python train.py --d_mlp=256 --activation="tanh_gelu" --norm_eps=1e-05 --positions="learned" --attn_scale=0.177 --tie_embeddings=true --init_std_o=0.0825 --init_std_up=0.0825 --init_std_down=0.0412 --warmup_steps=200
Each number is 50 + 10 x the weight over its row's rms, rounded and kept within 0 to 99. Layers, rows and columns count from 0. The size before them is the row's rms in percent of the matrix's.

# layer 6 attention output, 64x64, rms 0.182, rows 0-50, columns 0-63
132:69 44 42 57 44 49 40 42 51 55 67 44 51 46 39 67 70 39 57 41 44 47 47 49 56 64 49 47 38 40 55 63 67 53 40 44 42 23 40 43 59 59 58 57 56 50 66 50 44 58 32 51 51 37 32 58 38 51 64 49 42 62 59 53
101:51 48 48 55 38 49 54 56 62 32 40 56 47 53 43 60 49 56 48 51 56 52 48 56 35 59 60 37 35 60 57 53 63 70 28 60 67 52 43 36 42 41 43 52 41 43 49 40 38 40 43 67 65 41 56 45 66 51 50 53 61 44 69 27
109:50 60 54 58 41 56 26 48 47 54 51 54 51 47 44 43 35 51 39 57 58 47 55 45 60 53 57 53 37 51 43 40 55 71 44 46 50 47 59 47 55 46 61 34 66 48 74 71 28 46 57 32 67 44 30 43 56 55 50 51 52 39 41 63
113:57 47 67 53 44 54 63 43 53 55 45 59 50 44 57 60 46 48 54 44 56 53 56 55 45 53 51 45 49 65 28 62 58 47 38 37 58 63 43 50 39 61 66 67 39 36 60 45 67 56 53 41 67 49 79 59 46 37 47 42 57 29 48 60
094:46 50 44 64 39 67 38 55 65 50 45 35 47 63 51 44 46 64 66 46 55 49 43 56 55 52 48 41 66 59 54 35 50 47 46 62 55 31 45 57 52 51 42 43 33 42 44 62 61 45 50 57 54 64 51 53 42 22 49 40 57 22 41 51
106:39 64 34 55 40 50 52 46 47 52 46 51 56 60 46 52 49 56 38 48 51 51 62 40 55 59 41 59 43 66 62 39 49 63 44 43 58 54 53 32 57 62 50 54 53 42 24 57 59 45 44 42 58 63 24 46 45 72 48 54 55 36 65 29
089:37 48 62 60 52 57 50 40 56 57 50 49 61 45 58 64 38 24 46 52 54 41 60 46 60 52 53 37 39 47 59 58 42 50 44 28 52 42 20 47 36 49 43 53 46 36 53 56 34 55 62 33 40 40 39 63 41 43 64 43 50 55 51 59
100:57 48 59 60 53 47 40 76 41 52 52 43 63 53 50 35 67 47 31 62 52 49 62 60 51 62 61 54 49 48 42 31 50 43 42 57 51 44 50 56 53 37 52 39 69 61 62 63 53 58 54 62 78 48 57 41 45 67 40 56 57 40 56 52
097:44 55 66 59 61 46 71 67 61 47 43 44 40 45 57 46 44 59 50 46 47 38 52 57 60 36 57 53 47 55 56 46 41 76 53 59 56 78 57 62 41 52 53 53 56 27 41 59 51 49 36 51 55 62 57 48 59 36 50 61 45 63 39 64
089:44 63 50 46 46 53 60 62 56 68 41 63 39 48 46 54 51 51 57 48 43 50 35 65 53 42 71 41 45 47 43 50 56 71 38 53 36 56 47 55 27 58 50 45 41 50 64 35 39 48 47 63 67 53 59 56 57 38 37 62 59 53 70 35
109:42 61 59 39 56 57 51 56 39 33 57 51 55 46 49 65 54 47 61 47 52 42 74 59 58 40 51 52 56 64 53 34 49 42 35 48 57 59 45 46 44 40 33 50 56 41 44 36 64 40 49 38 56 77 65 43 53 56 62 35 53 34 48 65
105:57 46 52 38 65 35 50 58 55 66 59 40 50 50 56 59 44 42 39 56 58 60 62 47 43 38 38 35 62 49 53 44 56 36 36 39 44 50 54 54 49 54 36 58 56 30 57 59 45 50 37 41 54 46 75 47 72 33 54 42 40 63 38 61
076:58 60 45 54 37 42 59 48 73 52 45 63 60 54 44 49 58 41 53 40 49 48 57 50 50 53 53 75 69 45 45 49 42 42 57 67 38 51 80 71 50 55 55 34 56 47 47 44 41 65 47 44 64 62 52 60 40 62 54 44 40 44 48 46
093:47 49 51 47 60 35 34 45 46 55 43 38 54 53 58 48 64 45 32 45 46 64 40 39 33 52 38 62 64 60 53 51 39 32 46 63 42 36 71 47 48 54 40 57 57 56 47 56 54 52 70 55 51 66 65 57 55 40 59 31 47 42 45 33
094:40 56 45 50 66 55 63 57 58 46 58 41 53 51 51 64 73 57 40 44 51 48 62 56 52 66 64 69 45 54 61 54 56 51 46 62 65 57 62 30 29 46 41 64 55 43 38 41 44 51 34 38 56 44 38 41 43 61 57 31 46 52 47 55
114:48 51 59 54 35 54 48 49 56 46 47 55 46 51 53 43 34 57 50 52 55 38 54 52 42 32 50 39 47 44 46 36 60 58 45 40 74 71 35 56 45 47 46 37 45 63 65 63 56 53 60 38 55 53 44 57 69 36 42 55 38 22 65 55
089:41 37 43 47 45 48 70 59 47 43 59 49 39 52 48 56 65 55 55 52 50 41 37 51 48 50 49 42 53 50 54 33 67 58 53 36 56 61 34 58 31 60 45 46 55 50 47 36 63 70 32 57 43 29 30 65 51 36 65 58 51 49 54 51
096:40 47 58 39 51 61 40 47 43 51 43 40 50 45 54 58 51 38 35 43 58 59 51 42 42 46 54 70 26 41 39 33 58 46 39 51 54 52 70 40 37 47 41 44 58 55 60 68 48 48 64 46 39 58 50 56 44 64 42 56 49 35 79 53
108:50 50 42 70 46 41 58 60 61 36 65 63 43 55 48 48 47 56 53 39 43 50 50 58 57 69 46 58 53 48 47 52 48 51 72 66 46 52 54 51 52 46 67 63 43 45 19 42 45 61 41 53 64 36 34 42 43 59 48 55 39 49 29 49
102:44 62 61 58 60 45 52 43 50 42 45 55 41 46 52 45 33 51 45 44 45 58 61 61 56 49 43 59 64 53 46 55 45 51 53 56 30 62 47 42 46 54 60 48 55 60 33 54 60 55 70 42 62 62 56 57 43 62 36 31 19 41 28 46
078:37 29 53 51 66 32 41 37 56 57 54 54 64 47 57 49 54 62 48 54 56 43 45 52 46 50 58 41 54 49 49 61 82 56 69 58 43 49 35 52 51 58 53 45 48 39 52 42 47 42 48 64 64 35 72 62 49 47 48 43 39 62 35 56
091:49 41 59 49 47 41 44 48 53 60 69 49 51 54 53 37 54 64 54 52 55 55 45 53 50 39 50 38 55 40 36 50 45 35 57 54 27 58 44 51 57 41 71 55 49 66 60 41 65 55 73 73 52 32 59 43 62 44 61 52 61 39 52 64
104:56 63 58 47 42 44 54 58 56 49 55 52 49 54 54 37 58 41 59 67 44 42 41 43 52 46 69 49 47 36 47 50 58 54 54 65 35 58 52 56 43 24 59 50 50 65 70 56 59 56 58 66 36 68 53 47 41 53 32 69 47 41 71 53
109:31 34 45 49 59 54 60 47 42 36 44 52 37 38 45 46 46 56 58 48 43 64 48 53 47 41 44 48 36 45 60 67 36 52 58 36 40 63 39 36 49 39 48 57 48 58 34 25 40 41 57 42 39 23 53 52 65 54 47 48 44 56 57 58
077:58 44 55 40 44 53 59 55 43 42 56 52 70 50 46 47 59 58 51 42 47 49 43 45 51 44 56 38 43 59 57 56 66 53 55 69 60 42 50 44 39 68 52 63 64 35 57 26 32 45 46 69 52 32 36 39 72 55 51 49 53 63 43 42
113:46 74 52 47 47 53 51 46 47 38 54 45 47 54 58 44 63 67 39 51 49 44 53 39 57 47 55 46 43 46 54 60 57 63 70 49 60 39 48 38 43 46 69 65 57 63 67 37 78 43 61 45 44 57 44 36 43 51 69 58 65 42 43 52
112:40 40 55 46 47 43 45 59 46 35 47 54 55 57 56 54 66 47 51 63 62 30 46 66 43 56 49 46 59 66 46 57 46 45 62 73 73 43 35 50 33 72 51 43 56 41 46 41 48 50 39 49 48 49 58 62 44 55 58 37 63 35 61 65
106:52 64 53 67 37 56 54 40 58 51 53 46 55 59 47 46 55 26 51 43 47 48 59 48 52 57 44 53 56 39 65 56 57 28 50 34 34 66 43 45 53 52 63 39 53 53 38 48 46 59 30 32 50 68 38 56 28 66 43 50 44 59 55 51
096:41 51 50 54 46 42 38 63 40 51 53 37 53 53 47 36 42 48 49 45 42 56 43 58 52 56 63 50 67 38 38 52 48 42 40 65 49 50 63 55 47 35 57 69 38 49 53 67 50 50 73 66 50 60 45 35 64 57 49 59 18 48 51 37
099:66 61 33 69 37 44 47 54 61 49 55 40 37 56 53 55 57 45 42 60 62 45 44 55 55 49 63 47 67 48 47 66 53 54 74 58 39 52 48 64 47 68 61 55 50 45 62 54 52 50 43 41 40 56 56 31 48 38 70 59 64 41 65 45
112:46 40 55 46 44 50 46 56 38 57 65 52 81 41 46 51 55 48 42 68 59 40 42 49 57 65 44 51 53 40 48 37 75 32 50 47 51 41 41 73 51 55 46 32 60 48 60 57 53 51 47 39 49 41 45 48 60 55 47 64 49 40 32 64
088:38 46 44 51 53 37 34 42 55 44 35 52 44 40 49 49 52 52 40 47 50 45 42 44 51 48 49 53 57 75 49 60 41 63 67 45 40 32 34 50 55 51 36 44 49 30 61 33 37 46 66 43 57 40 64 65 68 45 42 37 54 51 36 41
091:39 59 51 47 57 33 46 61 53 69 57 39 55 42 33 58 47 58 55 50 62 54 52 37 63 52 45 62 44 46 77 40 33 62 49 68 35 45 53 64 53 49 38 53 62 56 33 53 43 39 56 51 62 62 50 49 52 39 50 59 46 70 41 55
100:58 40 43 40 57 54 51 47 39 57 44 50 45 70 58 50 52 49 58 36 50 47 37 51 46 49 46 46 39 59 49 52 64 44 27 62 59 43 47 38 58 55 51 62 40 44 45 32 40 66 43 59 24 56 48 65 44 38 63 30 46 51 60 32
095:42 57 68 51 56 54 59 69 57 58 48 53 45 57 50 58 53 54 58 51 53 43 50 54 48 41 43 47 31 50 61 38 54 68 36 36 50 59 27 45 50 54 59 19 46 39 46 65 33 47 38 60 51 58 40 60 47 46 56 52 44 62 40 67
091:49 46 43 44 65 59 51 40 36 61 53 44 42 46 53 36 73 42 57 45 53 36 43 59 56 47 41 47 46 43 42 64 49 53 53 38 36 58 45 57 63 51 63 46 48 66 43 45 60 65 53 36 19 55 49 66 40 43 62 37 53 62 45 63
113:50 45 34 45 34 50 57 47 43 39 52 46 63 56 38 46 45 45 38 54 62 46 40 49 49 60 45 56 53 63 54 50 68 37 61 66 68 40 60 72 56 69 34 54 41 39 43 43 34 47 40 37 35 42 37 40 50 51 35 57 48 57 55 38
125:46 33 53 58 51 49 44 35 44 45 43 49 48 53 48 50 47 47 72 39 51 50 50 49 45 60 55 52 50 41 44 49 60 38 63 61 49 52 38 33 55 47 49 47 28 62 47 50 47 72 67 60 36 45 42 80 41 56 45 35 29 40 41 54
089:52 44 54 30 57 56 51 51 59 69 53 53 44 57 39 47 54 40 57 57 51 47 68 51 46 43 46 68 53 58 36 29 50 42 29 50 52 52 75 50 70 50 55 33 42 42 65 42 45 65 37 48 52 57 64 43 35 54 49 51 44 53 60 60
104:64 47 37 47 55 46 48 57 61 39 47 60 46 41 48 47 39 60 35 59 53 52 59 53 59 53 36 58 67 54 34 54 34 49 58 59 44 40 59 54 61 57 49 64 28 47 52 49 34 53 52 45 57 28 46 37 61 69 45 57 66 28 40 43
140:54 55 44 50 58 32 54 47 64 39 58 45 40 42 57 51 59 42 55 43 52 60 46 61 58 51 51 50 37 44 50 56 71 59 49 55 30 53 53 37 41 36 34 73 59 73 55 58 49 51 38 44 55 41 59 53 49 29 68 41 40 44 66 47
098:65 42 50 50 42 49 38 69 43 63 54 44 48 62 48 39 48 67 48 40 46 42 55 62 48 42 35 53 28 51 39 41 25 43 44 58 57 52 55 42 65 40 48 59 50 47 68 70 58 59 58 47 47 45 36 39 61 36 64 59 55 50 52 61
104:49 58 66 54 44 38 43 42 39 54 36 40 55 70 48 43 54 40 45 40 60 49 29 37 51 45 39 35 59 47 53 57 47 46 61 63 46 39 42 63 43 65 62 46 72 58 41 63 64 34 51 51 32 59 42 52 63 34 56 48 50 56 56 41
096:47 36 40 28 60 57 48 53 42 58 44 44 64 36 47 47 62 52 70 39 36 48 40 60 34 50 50 73 61 48 50 50 37 49 59 50 50 62 53 62 55 41 44 38 46 51 43 26 41 44 37 61 41 46 73 56 41 55 43 52 42 59 47 56
084:52 45 41 47 70 41 40 43 36 36 49 42 53 67 40 48 33 43 52 45 42 62 46 50 53 37 50 50 40 30 57 53 44 49 51 58 57 56 57 60 44 48 44 47 74 59 52 55 64 42 52 56 36 42 30 55 64 60 47 51 22 66 57 51
104:47 47 56 35 55 67 28 51 41 62 52 48 58 51 52 53 58 45 46 41 51 43 52 43 45 51 54 49 50 39 57 67 27 60 61 43 64 45 55 54 46 42 53 44 72 38 57 47 53 39 62 34 32 70 67 56 35 58 59 42 48 57 42 39
106:50 50 57 42 47 48 57 51 49 59 65 61 55 51 49 38 51 62 59 51 55 46 53 37 45 41 49 60 64 63 51 49 31 56 51 40 47 59 65 67 64 46 56 40 33 34 58 22 55 49 56 65 33 50 50 27 49 35 47 61 63 54 39 49
081:48 41 56 59 64 61 29 47 43 49 65 56 56 65 48 48 55 69 40 46 49 54 66 65 51 60 49 41 31 39 43 39 52 45 45 51 55 61 62 36 45 39 62 49 55 42 62 60 46 58 60 47 71 29 44 34 42 52 50 54 49 58 55 67
102:53 58 51 51 67 41 47 64 42 48 54 43 44 63 53 55 55 46 66 56 38 50 47 57 57 35 35 43 42 63 43 40 38 50 47 43 43 25 43 47 62 54 50 42 61 51 65 52 57 72 39 71 52 55 50 56 60 49 42 30 41 43 29 61
079:46 49 57 61 31 57 59 45 42 47 63 46 41 53 49 45 44 58 48 36 55 53 58 41 49 48 40 48 52 66 54 48 50 41 38 51 55 46 37 42 44 70 47 59 18 40 28 42 45 38 56 39 47 29 46 48 48 56 35 60 71 50 39 49
100:52 45 51 47 47 57 51 37 54 66 35 60 38 40 43 57 50 59 42 44 47 36 30 57 50 51 54 69 50 43 64 55 35 79 54 50 47 67 62 54 49 34 43 33 49 55 56 45 53 53 57 19 44 50 41 54 47 41 57 46 48 56 49 37